{"head_dim": 32, "d_mlp": 384, "positions": "learned", "attn_scale": 0.177, "bias": "none", "parallel_block": false, "init": "uniform", "init_std_up": 0.0951, "optimizer": "soap_variant", "final_lr_fraction": 0.0, "seq_len": 256, "train_tokens": 97130000}
Each number is 500 + 40 x the weight over its row's rms, rounded and kept within 0 to 999. Layers, rows and columns count from 0. Numbers have three digits each. The size before them is the row's rms in percent of the matrix's.

# layer 7 MLP down (transposed), 384x96, rms 0.0953, rows 378-383, columns 0-95
102:457512485489486490513570507440512474511483451527522475490500558467433464452541521443559485559531486506537478596518484512509455550482482515446463497472526462461548534483436532525465484519437482451499458472500422566477435545450587502526462512494439525492488544529397492413477572521534481529
096:508469537419472537550445515549450501587456511484442488460566534507465482465459447469526523518491556530542426529553500476493470439420571461465453509532534475446497440516522526457460466447544488481489532481495547485560493580509539490474523429528485505466537453443471422455476536498543493488
095:506492478529553488505575495558494527522530493520541557491451487476484485460496521569470454500432591518475520562488419528487463458516463422510466473553542536471475555582553537537532476515505514523550556542589576534472478457478450505524482497453461535449472480543413516533518506536485439468
099:554507521534460592485508525499484519500442454492524595517499474505486433463549453524458545526475579537466562534525482551501509456537524495483504483506549553455509580479591490566550443518502492491584557465476525538463592490460525485606522500516495525468489517495489503506452496486515548565
100:533522511497445513459435437496475460520435599485494468466414499555493518556494463545471502538485470524515506541499463456477508535506495566498482542472564522513596591600448490552471524482408457520442486510502459524501450483487519459529422509521498494517470497522529536553527496552530529440
104:445541480484496504547534464450467515523503429566568553500570485499464500454495525550491560469557534475556468480526484458509490496501475447486513601554523531458596450464501439449490494429480485506539558509477451569494500506485556520536520457495486545515513418552497457465437537476489554436
# layer 7 MLP up, 384x96, rms 0.0951, rows 379-383, columns 0-95
099:486506465574511443474459502537555467520465543462498491555471454402466508413518536504464456530456480445456475393488509613467527497484434529456483465459554501575550497505486540477482430496528535501505481509558469519448519490482510543529529475454489499505511467561530502425530468492542567514
102:513476472465419505530416497528545544571468508492571529455506435486495528553523601454441530499452495426494485464556458515433492527525515504497511534456491576500531532460446447492495529434489511527568455543496462414517506501528521521558471518528485465470530517534520540471474515417556561489
095:550521544516493463526416464430573433453517538475511525600511485483579444493517489462484499535590526499514477554535423544535516435472526483497554468389520518494558498500460536510470515505484480443443439521518475562553517474489468540510496520512566546499498449471522489515459555453515513493
101:507489500489513498530491565541487517486494544525538501535509522433511418440468505525471556600479453484464491459461513523426492547592494446568512489505524538525465419465495545445483500464443411523468442497523532610477523412542450473515519542528495478471551486487509494491550535512477492555
103:604524499467555504472506546528466483450492519510452500548531516484475502547475525494530417452518470477443589589583458508535492429475446454480510506492448493503504543468545484485499480547481528466447413458542548519532485431492490490550585522535450512506539574516458512492529492483472445556